config.yaml
num_hidden_layers: 12
num_attention_heads: 2
hidden_act: "squared_relu"
norm_eps: 1e-06
tie_word_embeddings: false
init_std_o: 0.014
init_std_up: 0.0687
lr_mult_down: 3.0
max_grad_norm: 1.0
decay_shape: "linear"
max_steps: 11591
Each number is 128 + 32 x the weight over its row's rms, rounded and kept within 0 to 255. Layers, rows and columns count from 0. Numbers have three digits each. The size before them is the row's rms in percent of the matrix's.

# layer 8 attention output (transposed), 128x160, rms 0.0872, rows 55-77, columns 0-79
102:098209170161088121138156116118196108162142099155118108101114144112158081158141094174094105104084128100134123112095121139115155146157068110205109154115168181128159134108161138101182057210100121134140131130126128053176079143120154078092175127
113:132152106143105164120097167113109149148144152086095149199140121198132158057077090140072125116106141179110121120056186134149112115115175134127140132147128068138117147112186162107134075114147076145156166138147126134114141123143135136093136146
107:119126104118109171117163114108134114086186138165122124147144170058173098182143192137138128062129110159129084161080157090176150124167154116154191116102066157097138114128101186121072117110131206116143109138170116142072124128136031141111105143
114:097130107175105148169084125112126149143176148152101098172077094140115115164122147138090147142112075112149183134161175073094156062190115126151086124125140110083111143108166151113136091165108157177178084133124088096075160160123069110096148067
104:117162099162139126188103124117097096128135124116166189185073114098103102132138017101067074134131094064138111149189174132124100106111138055142085158178134114141096145169150127135153105119149130121114121128140155102089181128152122082133096134
113:146154155142095141140145169178101124077090125187128060134124120129093114142145107126083150117143124115135086121105108215116103105145193138224156139150114112106077118104086159144134186096170060122198070100158100086154190121059136131094107089
110:114133154101105133166098069194122160093127133173094110102111109021103118103080137150136141099120157152131066200117126072200108107121143191113083137139103101104112093120054116183153158103135081107110098142144092125043113099201069105105106139
093:114134111143132114182070131081121147188136124072069109164121144186080086142101088134141166125181115135152164121079143152068139118141175088142127132151103079134133144068131104142176148191116198098145109070117127120093069156108131133136054095
098:128135131083136076078102191117109111151141054104146069102161096095114159080104140109172093084127123140132072211130139138093111158104121143141111124166089121178166094100096114172113130107150077161164157133129147118111247155198137097103115119
103:140090121110120067095202138109124101104051147117159127125107072134131163140146076092099145130173144100137134100118141120137112090106119143122157167127146111110131035143159146141142118140177030142128082174146151156130115111117161103167127103
096:170117102133108111138112175135121169151099170082074123092132136136096104161100184095114134122175026111135144153125065129140118097128085137151182086208147121134129150118075100128136118134087117122155056082145148078157140150097138170096158087
094:177110146131181138143133087158139148183131121134130096056076099115105140150136097220133149097208166087118140138108135121123141139093112174100092167118094153062048113079132134104157205170114160151115159150096135112135130182116113185123072164
094:158160134216185085182084131147128105152176116101170124122131106142172162126124092149088098062146152125135133112101094141152160089070145144138105151110120165103058128198121155107136164075133153152127125118116155107100134087152105064157186124
090:114165133179098119126131163099055149130126149109103172152121101153151116114080127124137134175129135103136122104085163163121113136175118088085161143130075156109104149071113147164057170185179121099111113128135184122060149124062135175105114120
093:099133115155120154117081069094106074114181140143091130100157128069080135068097136151119148054122095158130072183159179140157124103102092128158125116121177227195126088160169091095131119161124169116146146145177066080121084137078126168084100114
094:122108076150084154117103094158179087156153104151133163097116142175084103181161138102103142115139137133132160154114117116194153137161131171151166060108157152155195105158156100152150092100149176160101176125129101161113093143138113101130151123
087:077163135151100099104120095112122102190100128218111161130118194146114147150142105100149129109139168135156159156110148093164138080170154112155177159161116144114100186153173118119141089158110143117115169168152152110075091160095094057156139165
095:070141170191102161121158130202146108120189114210037104106181110088189118129139097157133145164146081183107123122150126218146099149071101099159105128119127124124115109127126174083130095089084083160096047146142153137157154123137149175112168147
102:144092108121163124135129154102105115141161091110165154063196181117126088156108113125151115166145140153169130043153133164148125128106140093134150124168141111134057158108078104153162073112173161149090154145094157120051134176153119065123052149
087:155076146140177177161181129154140155109077143096132061111147159096143186115154145115142139080099102172166163110127116109109086199095094137158123092107123120147089080082195121173106126137172157184138138086159082185152140105098070089117165099
099:154137089135081086063081056101119093152108083121107176152149114153135120149144147146189189126143109079080127170178159073141079116071066043125116079139211176136083121146091145153138096123158134091115107100148127123151137078139136116120135116
091:081080107172147123132139143118045101135074154157118110189130173089150096132181109113161168122136144135112111138140118097138155182124169165136094119063095146113101154105099082122128122116166088045139133177165134106175144136169114090151166166
090:104161148067107105164105128115078142122121108124149077116199145148074140159115114117128146112111125136154140108116153126181080146167094044181138098169144125152094156174121135180133151183106174137146188171191114080135141149141122131092133058
# layer 8 attention value, 128x160, rms 0.102, rows 56-77, columns 0-79
106:082098130136149087105136164116184155150170169207107102120187110175091124100114133117196131052193146113136117132172128134136085093150147109135143156123133096118136137135083115076133067144115139194116170179109146084095151194166103082124103090
098:111120170108108154160134160110130139179142055105110141135068117080049114149087197148131121120135084134111070116089130117173171147125100184169147069136145092090115145101173110172102187157124165096146127144133123131122083124111135092119140125
105:179105072190088103134100136121181162100131126066145186123105137158153170093128119108117116112177150172140138163095142122159100097198150134116129197150123146089127137129162167178151156149123125073111128166135127080120170142123148107067101080
099:132153084089185099119099132171121149138119184149099119139144106108162111117131132140078189124205103147135124111130109139102169089109182101146115150141171157164181145166084176076105113132113099086179133144091172071067085106124115137107135110
102:071130114116143134179123116125078125142095149141135134151111097108138091109112093086141114136170076155145111152098129136113085123122143141144124203115128153148056162170190104129127151102110063146109149155115132129170131112150093077121097109
105:131117118090113091134140126164150173103139137137145154157079193052066104112160171168144137141117080154101135127145149067162097115163149174102131161141142178170156113148100144174122150136149105139139181133114078090125135116135120094162137115
099:107155114144116151095112151138164193154100156104155147133143100175135161150081096124170131146117134084074127157091132088113129111197191188098146132098050176136081164123081170158142082174104135125158161108103138131121125116073132122128099100
099:109139077109147122140090098146115153120136070131151146097128147097144081138167130106122104132206149107057148115119131123168194083104144156144052123166145140091092075104123104081173122085115123125160096128183152152137127202179142105153142114
104:101151110125115139079138129110124136153144135141124084102114132138124149054105150086137118154137125083137104116136157125111107174130086151141131133182102172123157176158136123138121043108157171173132093104186163174130105142096094122129131193
097:124170124147178078108128141139098143164131132141198111122182147182093175141066130074156103146114106160106098120130136094161097154152148074067057182118113104107085102152152093114167115171164100144136127114143144116103170172053128066131137060
098:158136121086080099121126174121095151101096126129106140117146171157171116194094135153153149136121157099170169123111118113156121118136094161174109095083188076138111158131124160128102097142113109134099178108237110135068121056118174101163168096
097:130092083172120198088131123118106155169103090156127171185122151096154108137103094142081148184158114123130102102078112103099136133166139128127210099118120041121195137089164096186100088077119134148117122099081134157181178105136204181113116147
094:076111108091075167155149136113137117158129156099140072123149133115115153139084089147107104130173117164079123114190133143154151073141133139078122109112172196167078140130107098152106150175118162118117097183115094143102125110133114074164122141
099:102162141038066098118069094183104113163172073126141139190097070148165092193120132112143136130081124153105164119177079128130131139110069082124132136122151139103116175155156178164109133123176141109124150077090142075119084119151137161120145111
103:143113078125138076142097076112143131092124093108084143137103116122121192073122158155152150139138133135111174053123154096156120194068143123097175193105112084154151090095086169061156131140130084155138095108187193096174061120133130090136062101
086:123067112147129149146144138166157132045105165149107104107116070137150174130017149133150134109095092165139162113158131094097129157197091114114123146159134145096109139113108125133130087112136116190109155114139103129170089141106107091105084154
103:181133126179139110124164158170096106161182125149183168146160121088157078118120196187117051171062168077139133153102148090148128091080137145163134147142106168161139127114129131152166086092157137185114088095105112142119113106089167138132099131
102:100095078180124143123150095102137135080123091121094119162100116123128128115155121066086146129135130104128194161080119148207158106100145117129136147129134096121088113183102080092169148145185105109202118214157153176146140075135087138112167101
095:161131125153135157081178138120100133128180134158155043147140110162140106089147142154161106162063106112101123046113134149119092121112173137103098100083168074199127179168146185049120164132141092132142112066143102110089081072159085115178153143
103:157132170090132106107121122169142153177064088111171134144196185083116174127080120154156089154127160150159169132147120153124075091176097126141119138110103130143170174134162131204146105123190111106108113147083124131147131109083129112117130081
100:129111147160154157126110131116160185093127150202163168092140115046176188130089157084195089105099143123180157169144106121178123126115164152170166130128176108156112115055164157118076116149099183084109161158131147115115137129153094123137147203
104:085087090205116123146190168194121142100106125128169089115123132133148170109127069161165101123088090130156119128124103176106145136137133110091093157120122146140151127172140076165083097131153140167057154113155170147103142137136126071098081118
# layer 8 attention query, 128x160, rms 0.0886, rows 64-127, columns 0-79
079:129143154031084091093174142124108136139124123125140128069120120110255109148117175085055107140154161136132089122121149130130121106121099153128176139156128120103133135167113198150069124148093117106137090123187176094123156137086117132131160131
081:084193087084113184104154085110100169105148111143143110094115108155115154172150105154096143086184079158089096108090107152092102143172104085116180084135053108154123160113079126142126139187120132061072086115132107095096129186107071143132163125
077:112168104123111179120158129105130122099122122155095106162216174146092115125114085159141145108161169174105116119142118098200104133193070113114122116151119103098148093076098135107156133163126186115057102132079095152124090147105103151130183137
076:169068115180137129139122101090105109169129123171181146149148148114085106115143149135130126121085148136115174150199112128144130190101101093134076109140133123168156063132124080104151176084132150139158192106074107117144143076167179100137140173
072:100112140150157112076170151143144122151143104115082105106154167086140131082072132118104102121124152148077190148160096073120159140119095122113155136132098127123131104121145055180080119095096159140130088132089163152139198129086163117147140105
084:115182121136159135142132199100159023099161099181077096190108177139123156112161146131143093187146091088109103178113159124128146126120118156121139077132127189170084132223120119110168142085168155085167091107130117134149135123085151122200141138
089:105156153066100189162162121147139183120086091057120159123141134105140133152062112098163079137148159106068154148124090103156118124098108082077184112144053176100173180125107186095188080178175117130085117158086138087134143150158142147103118139
086:155120144107163139133140136114139148111147101214127081135131124140129124178133085062147143111141208155141139175117141100093063124155078113123127167109044172161118126095136057102140157108089118122130136130124104089139162136109111145157136174
085:104109093106120179161122127111112099133138171181126158142118120115154169154103131154148182164173098098122074120190086108156102136181135045161187131156059143102174145108113126093166120174112087109107139121129103137106104085138109115129065164
084:150099157238168071067115121069114166135039136160145199184151116139153088107138099122073139072116168127130136113142123123187145139092079142089100150165115109128142087090083099113090163130138111152086095065126136172142145106159146145125147115
080:080192119092152145112133065173100091112126105204218066191139116124082139115130156126159092097147140091088161154158147116150097145136101109128098147121117132184140125168088138123132157146132150159098120131140072137141054098154097151167030075
079:157183124050131110085103165090125127168107116109065115079192188140093105161116128122106099155094191130173181055110102128128130189158082144132112174063141116126131164150132120097128135074126109080163111194150211151124137105168156151152117094
099:156095136175144146102123087095082147175181126155158112101105158149200184149179161147114198122100083181186103097151101129129131105104149111161135142139112146141112057142102121184095133114104197148088142168140142142166123077138191092136142168
093:095159098067111154150135151227119076140166072171131145124095111157123174109090106090120170087149068090185078154110133151134131046125187158098139109139177087160117147146160095182127114131142171145158117090169122110111133104096121168154131096
088:096090116147067122132102170147120176114133108084107118164178129132139145163113103159133180122166114147129082159108139118129122145118146154191156114142132176123097163126089158177142205116146116104138113074113037109139148196144114090079131118
090:105149092136121134170104087142106126098152147138178135174102089117095096144124185094123143135088100094115126140121099156132190158151114102140070157171112112115155142144169160135147139156122089128079089133149135155210080163084132176103082155
108:108163075102150193149140160123135112093111206175142126160109131157187082134124181066163138119126017113133129176145190065130161155164142124102098103146150097108143173089119137095134091114119081101148064132110128142123130119080149112109095152
104:133131175142120163139132065084155140149092090106113114094109110084097188118099117084090118173111166137099108097106107163138163154105102079121168098100079125152133148127100167077206201141119159055135169158120114129086134172180107117157071103
099:159160124084106117076193057150120158146140103123131153097124169168154107097105136107157064096154125153149139181079165180073166132098120143110056118132147207162117132117145170132113084135121158160174105090172160068115067157100128132047148158
106:109081109084111112145113075136093093161155047122079183090095131070089150148110117210120172061104109151117151093123121141150103113178160137166175108113118103172158066163100088155071127145152159135159188166119082161140095145122144118108104131
102:094112166146093140153106073165078165117102183130205115129075112143074177153121126173117124128145122127118099111155091130106105141140080114159111127072164150158180064167084153117126084156126149133169141137168108164100174115169121119149152111
095:115143144126044146150128113143081132112105170137130178101112115080133118145124133092143149126159137087115075127139144147024139106102139104114074127156098154164088142154081167190164167121134160152123089166126109086058145111109119153078072119
097:184069069107138094129150126109051121093146106105142109098121111125142161155140089128112129110119178138065133087124155123114175132141099216143165119107043138149144120089120084138128139107112097163138151091097176127155098191086157134167086085
109:146178203145183152123113158079118144106157081053096089133161111108149110163088136146107107144103148153069184131140086121126139164090113100177152106096075075140153167114099129090136114141143110126108177126033091093100076137152100125124121153
119:108153202135106136099061107123144141111083106109044156123153062152115132139159121090149131153163107109095131136142071116170156127121135125113152086144139108148122175128150157094160063123071149141166160142131092119136089160187099086168124094
103:123038152157139081149124106124144084164140069157095100114085089156206103110106106097135101114134149135044127082043097189157157114116141134104161075139132117119103089128135140144133174091129115137078146157121090132124117109105090112183093117
101:156078141177103149154094141110129225162103159121111108149174134155046203130105107172118090151155134168192160096086114120091111126147151133089160127093163141118170053144157142118097145132156152110184147087130126166212135099145108124167084127
103:192089118090115105087165141169100107108111168109151155098078096093198151119131089109131144054151101133111173120100127151149185155109126161108113116147118098160152122132190174132177128153165128162072122159140140089193095122115129141168091089
110:162125080143132129138131155088109109110092119061145126128129127117044036162128117118090120081123156174113101075144094109091102138100143128146126146154125147095130134110077118048183149157186138137119155087084079172120131184093117160096094147
120:141014079131086177068103123065102173095103160095115094151145141163095126162145099087134162150098080109127163126088134172161134135091112115138150120123107156146135124100114105121179144091169190091174141131109078132116105082139148097091123177
132:130192097116159113111104118187117120136178150147137101154085089114129097159135154167159117098183114166123193121147090086130147108121135157152116124138146096137074098145106129160104083097100055123120171064136151116106148171139096154120096090
118:142120116052119127145125137175152121157123090160166116106117138112102116116133100114124203086150159112145143147161114115103079151110102121158083146179131065122127100145180093134100102051144115095142063140170167132128173107107195135109160169
116:082083116129133136123109107085163174150131169180139153175153173200109096106120145154113120114142128101134114125117171107089168139157117091163121112154181112054096160136146140105149122149221157182145064136144163069090107145092121196060073159
118:116202124122118140146127157110103127155143168067134095163178100124187091132110099114185101158134255119114147111208153104120081108196090120084127112113137138147155116156101139196109141094118083121181140119093107141155153098102136066149130152
123:158113130137081062126129079159131127140121106147073126102142134121089145106140155161136102106135157177101101174142147056176109120126130186125116156108134089108145104158125106149151070109161144137197100145094082110075129154151104233136136092
105:120133163162146112138117111109112205152081137110160110133079123164149064101107161066141164104123092100180156124126125134142130101088140168140139142137154157111100135166151106114096172094166132121121139152073160101129145127167121087082172138
121:135107132091114127145149087108052070151175057099171165137148135098061119090105200095148116116136097138079131161101104192132125134166105132137141126167086113143112054148097146147160147101111092182130102132111128165117134102107105115130092112
117:193101152082130165048103141080116121158111116132115134153101105128162157100113160197142146135117160130128121137134039179126170122120088159149103119180116154132129145095150123110162178120125183116137116188103147133145151081145178151120160165
119:162192124167135140090111146131170106129172112109121155119081059103147116129097136151128192173086136143078132111144115074113106137143121171111125179149115107112118108140118131151077199107064149130053109126071113190166113116100076122108132115
109:115169143124087085160105126128127138131176113140151128155058139091114153149157109143120137142154138129094117138155150097129172098150127136153061223141116120169133147136138127183151154148079133100096146114072049105105105084109112131146115158
107:093084119132106148096122124141141136185125174076147177121099158210145080079116119098187160110148076131058082112146115169135129111093121127087140135119116132071123089150114130083077125151118100105081092097098186130119110086155191101160172059
115:120061120103117122173119182129136148114118161157175155167148087076106151131160128123091084106167156187104124085108104131082103133127152093112129167183087123097134125101117128157181153137119142121088059167132124122094105136101156109044113131
121:115092155191095140074153152123118136190120065090087087127110103153148078160124125173139184116117135101103145191140108117104128126102114141114153146108108141062066075124084166135101198114109069115155145107083098173155135149167123115159114129
115:157090164135176113090176125104107176167087144162101087125178121118127110142151123101138114130144208229114118114148108124109048144088087110113164129106156121080092115103134121109131202118163188104140152080097097134136156137101137115183091098
116:059140131122112077124195158152193131112159100159123135098132154132156092152094095114149131127108126138148123107096166113093116096111077125160131167143188153107096112074110076149161097113128129124171131147132116150072147093116170125059071130
103:084125173133135133150154142128136133130107103133099140157171120101107146124069172132135114150101111105118124073120160079071117119118121116170121148114153139192165187140110173130148102126154170075096149127120103091163136168082161130110081097
114:126135195129155069135145165122133198115185092114161104140176114134157134113106140138147102120141117121135137085124128083101153167062140102155139150127109150137124137157126131118168134136140159121119181156132163119087108204116169136114055161
119:144149139134140167112128158118198129103204126189137137116117192170125121115101141119084090077136144145178092120168111080145111144081100096146097118119166174185156117156135100109104086144099123160189175102178043085181104144137148065147160171
119:118069148155170126205127156102101166150128121124124147107068062092169170089158133120120150084102104082141105098157175081080125141109111133130125141146113159092138104100127153048124161176132127157151160108112169168179127136175069110053079092
113:138075162160132138085103169104130123167149134191094192107141207173087101177132140162117161188162176126138176127147141083155144165124116162097128119157123152165118099115149125170121106093077078169158091090144159164153104086184169148120122166
107:151181144123097132112141050119070086096116165148112154154085134114118099192103152128131148112131130066062089193142081125172177112180105127187091063150160156141140151166126165102163135128170095056090112149123143148160121133134143161070157113
111:104108139203130115185200117130156087170113119136086107135146084136127123128135088125114093136168183113151110135141160128105171142177178139106093167142147172174123071083152150110196109071073132112100095089132100178111087104126136135151147122
115:097125079121127122139117141107132098146148142158103143094073125171117132089114162150115079109154141153122077095111170047143160104151115186169162085069183085080084126147063115081131158119116142082128170139161170141129183116113058094229179113
117:118122107105123135213141054123152137145177142119124185135123108092143173093154138139135105091154069104205099167125151113138104132103121163112106123155126141112108150168188170110108177133106205146136136106133092092061133103115190076125099112
106:167131108115105118148101126132164145140136110142170144146145140122160087122098168122075058160108082132093090116135147139114118139184171120123097180092175192081121087088142148084122090042130139131130082148143124146205135119118093071144101178
119:136111101117156063135087145118198097129129133130155150074135147121146146106117139137106148146122141076093113082139126196132115193079128139083115087106118081137082125132129154057168144157176207126082172188107155119089106152136202121119128169
115:170160139106111129097158130124107128159144143101099119125125130028177116101117095123099165063130130120115140121104166097173135189165036161128110144067134128059144178139130146145168113141123105196130131091132199101124198088098137085125154086
115:161099102168149187125131106149127121154137081107130214194150140112147165160165099152134055114155193116098162158180091135124110110113100157176140081103098153143152151138141115172118077129134200071100187136067153190120081197159165143125094141
121:100197162102140126137093121117093162094204154105080115120104098052088113124095177167123147083067134189134095132119187127138099159131079101158100104131096136177129119145158154128132113202140119129144120201158071152117066112159122103104129092
106:142220094176110137104129136132050154132104093132129099153169109190123096089172144161082171078091160131127124117136135116153115092137069150178114186180154117156053179092140155155068167155089100143112126101108153082139095121118117142120118190
117:105074120107162121093143192120051129092089157135160134190134107130118102109117081156174105143108109091141208108110091067073152167168192144128113108140091108118173142146107106130103152115113023138126153163101110128129162146126084182198160164
121:105161162101126094136169123176155090159166128103177145120138145125156092090149138140132094100143155154108218127122104092136161089128175132137154181212040107100147114152133120090130132131137079164170114101116213117124086108139106110134130173
121:130085155140140165164121115122125140135117112150150068159128076145145076169134101127152127107153155145130087144110105119114152190158130145152117162114058120140161127083146090142162150131139104148137129063176066183166102144108126123185024056
116:109107066110095105114106154122082115158090107159120102149127131078118090142144123132129206121173078170128086149138145071104126125139155165081114114157137130115117145067122094157112082131084062118180162070131111181117095160077128079116129215
# layer 8 attention key, 128x160, rms 0.0901, rows 64-127, columns 0-79
076:145137127148101105087130081089178129131112130139108060128109127111107168194149124060146184114097121121096140135156107151153150135132212105113103077145142135154142156134132086110143135102099100127095084143134089160091104158122141136108086186
078:179093111137105133105110137182114065110119131145112112174181099092057170088102127111126109179052173105139109111113133049103145200138091093087138079151111110141144160137096137125161121098127075145198107099148087087131109136162121206141080065
081:130129125082053144092118101147091106130092131100138147142090174157148123138103123125177114150108136132183105106087137144122099162104065147111146083196131108172132154137167159127153137072148084104204150114107137112072127103198159186169068116
069:093120197096144126133094166096122161120081135138118144077101165176154147088131108182132119183163182142141124159129130088099092093108141115196060093072107178097122141159124183131070123198114145111110154114106115100155048185066133097108191117
077:116168106113107119112119151158060095155167093110190121131139127144177174139142155140107144080104132055134106114107130141084123112097131190130116090067137086120203132101129104133093106155128158166104105176184109138116110183163160083136113170
078:157095145128071133104100105119150189117076142155153120122112121107098063143072091113096121165084154130109137120161060084135134174110144120144118113148031116075128163168102100125156127126089168106155160151108109145144110149215122104111187153
081:140093116103155147074148164112100078108120129124105150159134087132185142090125142160096141135122166140162133078127149096095107141103085146086122130106131118173116207096105154135155184116113181214136224091153078117146106123162137122141090149
073:152140174171142144111092175136183073128124078123115125125143147157064073089129089129142118131151105142129153163087060116119150126127124206048154119173156106171106111127057123169164089182172127109117143099103220140107117149104108145174096109
085:171133092086122127095153083164098093083155126079155165105086166109154177091115048141127130166140146128171108131110132132087086147125116160152049124112117119108152138113118225104128147092126163116075133170154150134147123118166135123092202141
089:130182132094173124121175172134112102119087113152064125164121203089148153131098164173092131162129138102068128104151132135105135128140176133118083123106157173116142154130126103156127085115160146143165159155108122177134073140133144107141091115
080:126110141137140102113153137110098129172131170068088168113104135164113016120131080103113166070076103112197153152158113160153167121115108166085150146109130066079094124074167145096087061067109165142096136183109147153104132091132126128087208067
094:116119151180093143164206109152106146174097077134172177093108151108216069142174108093148119121139070170103148098199116170152094098130181124210135147148102120135098063126095121160150165123186166113092189094118110144118133073125141119095143122
088:171130102068174112200196142132102137122141140168139127104108097127111086135133111143197141098118158150115108144124144151075108165183133111132124160092140102132110094145091121127094168079143169090085103137104128194129110155118107096167134154
098:106111120131148065151115138127110184108173132153222130203096158056118136080117147157191107159088148124126128107130209109093104100155098135186155164144134144154110157184113156109121065156162149094168087104192082136063114118153095170152160135
096:114201084150156108131083169171139118099112157179121116092149142136154203162138136116090065131130141085129096161095112130189189125119095149156106120128152133159144193137157160108079121118071113092117118169118136105137107105111135151129133163
085:191152107126083130115158108135163134147193180154126037118139078164160161104103116134110159099197106127157120104090124143171148125069069106113089173105109128121124097119146108083184182116160195149088140088145084119108138141173149148131142062
096:098115097103146139114111095145154086062160166116174165161146144123137193131124154100095117139140106116146134161140096138174104122146097111143093136106136138149170162182172133175126143159109133076096127153093174180147125100157167115100153109
100:153171121139110105091148141127135144152113092129131127068183199155088088158092108104104105148164177168124162099161103127170090137201185152136181065149079102132133122089105089165147093050105102123127160140053172126081106064136090104151159118
094:048143129155169150174148192171152123125150122104109098189108153152172131151090144126085171089084082096154054149145135170120149095071084183116117164101093080133157148119189102102115159158122052132090107139144138123131130122103150152157141130
100:168129103136178050152132121124109148111138125189212177152133143162127137152105117110146073167145134110112153179194109158131102106091136096195112108114103120090171198142116146095098105128119104121076129122135121184107168107145129109155204122
106:077111142100132199074141149150121102144130051097103158097157168107151030099131081114119125116126130158121197099151145120168087132127121125118157069153126163122140124139159097096101129105117103159119145176085139110086177124139134146148169061
104:101115132132087064133072175116085139179131029075133176132103148105148146144072107113113129143150181145096131139139133076118123118165123102162165052126070136145136127175061101147106126095117142108180099122087091091106182143194083099167174174
107:115103100108064147047105092088157131144150128150152123099095113165125157110151208160110116156089128148133137123102107105151099032133139139113149134171184066166173119165129130156209164139128168070155135145155167142161139070129119129110066141
108:163078115117156161136158122134076120205157116101196103126109151148164139177114164095136150153155143116054099147097103138109135108150143167108173167115071126109148077090059099189098171096087055097145170094092174135162148143102098125139138151
123:154214159132164145123106191129198114111064119135061146140125079181131099069092095118101070107115123141170137128106129116161083105094150107087131152126151122162126142167122125116125130078126112154145109128095113111140125122159159136095176149
113:117088144117166120120100184152185104116134071072098131103245106158164091124131063125081149129109137123099127089191115170153111177118159127097120123114116090181097163114146105087139087103116095107157168120151127090123129134143114104117136171
127:114146102076139091112116156083106192103141171107127114133154075151097148092160173154154148128159125126179091165095186076150098147077130120062096098147171163114103127116156181115120161147155122193132089074135173129157171095060143187087165121
102:159099152095130116188140122134190161125091175209165158168127056128103107127102115118094152130149139128141205131126151171112132153148106176117117212147135078102114073067093139107112132181179121120117100070104081133148135130107158142161112117
113:127187173124108138153148175182097123066149160076125133159084132045083174138075086132082143137091201133151149073134115088136116117107102135121118134116128091077098133191119161102164086133149056105201161117095140156139153166199093132141160128
112:179122117148091160111183129093080170088097163111122146128147105153142150121107133141118150130167072156102128159090200193161153166085134145175199177117129129103129134123098178129183175188194102138103159116122141185088084154132127112083126113
119:105143138126145157141116184168123164070168156095142132091087089158149105082090128070099161078174068119114133120151085059145146105158176170107127118160137141176147123119128115122139163178127092126163126105132128131119113205098104103147093068
129:156181123064198125097180125142085106113166071141142110093119124117094141158139137100135173062113149136123179098123137091135068082178127200147100085070187102136134104188080074116135126064135112077105127117085168173144131130154086089145111138
128:102064078126121123171144166072135161159125093169137139087129118177109146129096158097125097130076122120135139074106168107113148115119119150154143108163104177104105125032106145073125145156089180124090117125131161097128096234108085155093085087
116:159167105094091092168182169130131170150143069143117108137098170133095140131086163062138108106129135102147131150104135151112102171125114108185128138149094142119133151132136142132162143123129124078173115099105130093185125062166107209098150119
125:116118108163154165146182042177149147136167141118133122147126101107127135092108187148137117060070134148105127106116129093128151196124135171108151151129149115102150136128134087195179085122098113113146185122125116116128118155196156168112190114
112:135168090142101100114149148120104161094129110087150165146094140157121106206105193140123156130134167110167096124074105083163145142093181150085120109166088161164119160092122127125155172175167166121128105165090111121083110132104117111147114123
107:080125138072160144085148106140081108122126161124093072125162125173141164117139088158158116029147133097124124084054161133156162150170127139062126151168114133060115065083113104128098163136136083114126149144116156145182143145163168141127111122
114:160084119146161195088136127089080072142145133159102182166116113128181135092123122140080189076161146115117136130094083195139172123142162204145149115195120208141163135060157116140175120121090131173109106157105143120093094116121134130157114118
111:171181093127081191168150113147092172165099132123106133105069114126144121112089159173136249094139106162121101186189125078108113117156137120190127133115074119154194132146121137139076185185099150140121114150108108149179094163146114114095118146
116:125173145144116174135120121201130139164142128157127123091105102079131080127144173158131176119115115166145101124126147142125158129161186187167128148168114085160138088163163140167154118151114091137173083187141101162100089086098153065134130115
108:106155123158109079175132101077118090066138110120169142176142178147153091121091101120134149131184060141098162160173110147149076166161141116114135127147113122100120113102153130138111109124098070140107123120123131175164084175099058140138073103
112:129078125152139149107111138158133100134089150109073137132084080093123117117133134122075155105064149131118109168096110197098150165147172091169124121119094128124130136103141143100220146121188091133126132134057150160070117096045152141141109165
120:159124151180151157113121132125143145129098057108100057136156116130158086139095111133135166094089104134071143136113053141139168144162120135112099082128133154120143096043167131164118124136132071172174133055116102171181096143081144130175128118
117:151127090151090127083174149095166187155138142113104133160139181130178086171117132076153190182149172105116107117154148118126088133078142136109139126095101155102138132074135111177133166153139178122111110044091077190154131105123159154142119094
114:125139128104124078071089146142140174141160078163168100126090145149135110137115171179158125168135101185104126120083152147109137176116114133144137133122184148161113111134112110122100085104125109174128121122137132119081145129147109142088138170
108:109147132136165152132154179114106145191134144110097185132144093127168122116084095087097104142086150123105108055107160157165095173147114019141110129066136135160160089137206116093162066121147125112138149154161161165214042095121131096103134101
113:108096158105118110120123162158146185143117165139188102141167146137112084115121137163137117069100190162109114126070105103084096149062113054118088117110148140114103146154136163108125184169177180150125187128127123137092155162132112118102172081
118:101176144095096088088155088057164187150113150138111147104078117143163118181148127087068090131105181130147149157135141114144134135121149138137147127099094090144185187130140142143136041125179159159096125175131099047084104134160095057080144085
119:129096139153198176178144102126126146097119090111125114082032125106140150093112103161116103184149083095093045117116160117078106114111143139126139123105136151128148029108117122092163120157150110114132126132152122166129126159096147104133060119
113:188158095148084077121147159104137076173096101138128159086160141066144145131112140149139100114159084139109147191151128057181132137114165155133113111098127104114141112074136066078106149122122099119080142101110124198128064160147127128073212146
104:080166119163056179122145102123116144116104105086148121127131097081142117134212174121135145183124108085154076158104153152078183176075146126115090070154156151163115127155177136110099112141086071122119066163173075144139080122154119123165155154
112:138158127144171111125118112163176149109104143173159096142141130112168087055143108159157108067151163125153113091162116087032154138126144166172096167118121103092131085111142132150069143076164154112136074159126150125091062106125159161140176087
113:092074084104132095155094116150182094162111137121130135158091160115148184149153109091103115103151109140150125096153168073134128096123148166096162114084154146109102091155104112138099153097143159081122089152113154155122096123184048138128159181
122:143125133102126136167129053122166176123110142140175118125062124074150135097077143087093148111134101168152119124108109140182106091175064111144139202149157148092044140142125179117140142121162196138121099149155132072073165166160088103059160057
109:115108143115110084160122151115094084131121121137128169156103161145106116157159100113131092068130061154038165170106145128040105129130147164114141143139120130109156120113107095145206132135226123105154131183109146078100129131147143082108091136
110:109074157160137160159126119154124124123136120196155111128072137155104147117107124072135148125115128096169162127114078155071155172077125080155100161185140165096125122169119104175149127173209193097153118171129128169157096130075080149092105120
120:161133183071125132121095151190129098098183130075143077121104122094166169138145112088146175121130086178106134128077072116166157179111096148152124154103106150158112100142144133118119153122092168159149098169132125149101146097104100126050106120
111:111107085166135188156136099121115112102101173055166163151199167148200126082128165096143109139109147137129142076127087088143082116143106182154109094160131161184202106122121065092154095103090198111119134072103114170140106123107193138096137170
124:135177143069118117121105078158142118111132173130108129136096051073076133146158192136181138116126112121088079121132164149101136135108143080112061102122095124120124124185084148172106174160128131097162120120182061133086160155127094108074133163
112:140167128125126184094114146160120110084119137104109124155188157088055135147112099136128141132127091160159122071143101128140076094060099129137106193153071164167163125141101137121103106199158066110113125104147094130150113102188116147081116100
121:145150052094153160154106147131078146170056099125152068141162108144074128151156061134123166146140147164109151107124111121090079134162157142088101098099093100118105111155078115142145132114134061176115157115124100156119124126144149094191155127
118:145136146103149100081118123125153110145150086056145129097138130128135136110135084163114150164158255123149078088104114043145190108199181090082084132161115086109117094145142144129153149167104071150103157090145145167160167121133127111090140095
127:115033164088184124125122156095127151127094161123154057172172116111105055091117135106194159115118146141133115094121136120068069190137094131131083192124096104067165135101099166111134127104189087167096113167121123179139140149141145126180130138
107:142137127157170148124085185144119137188106101156137156139093131142135135170084120092130090166115161106088138187163082112161116156095183178168155108142107141119131119143133147150095134074133071103218098130135113129114124166116088139116138174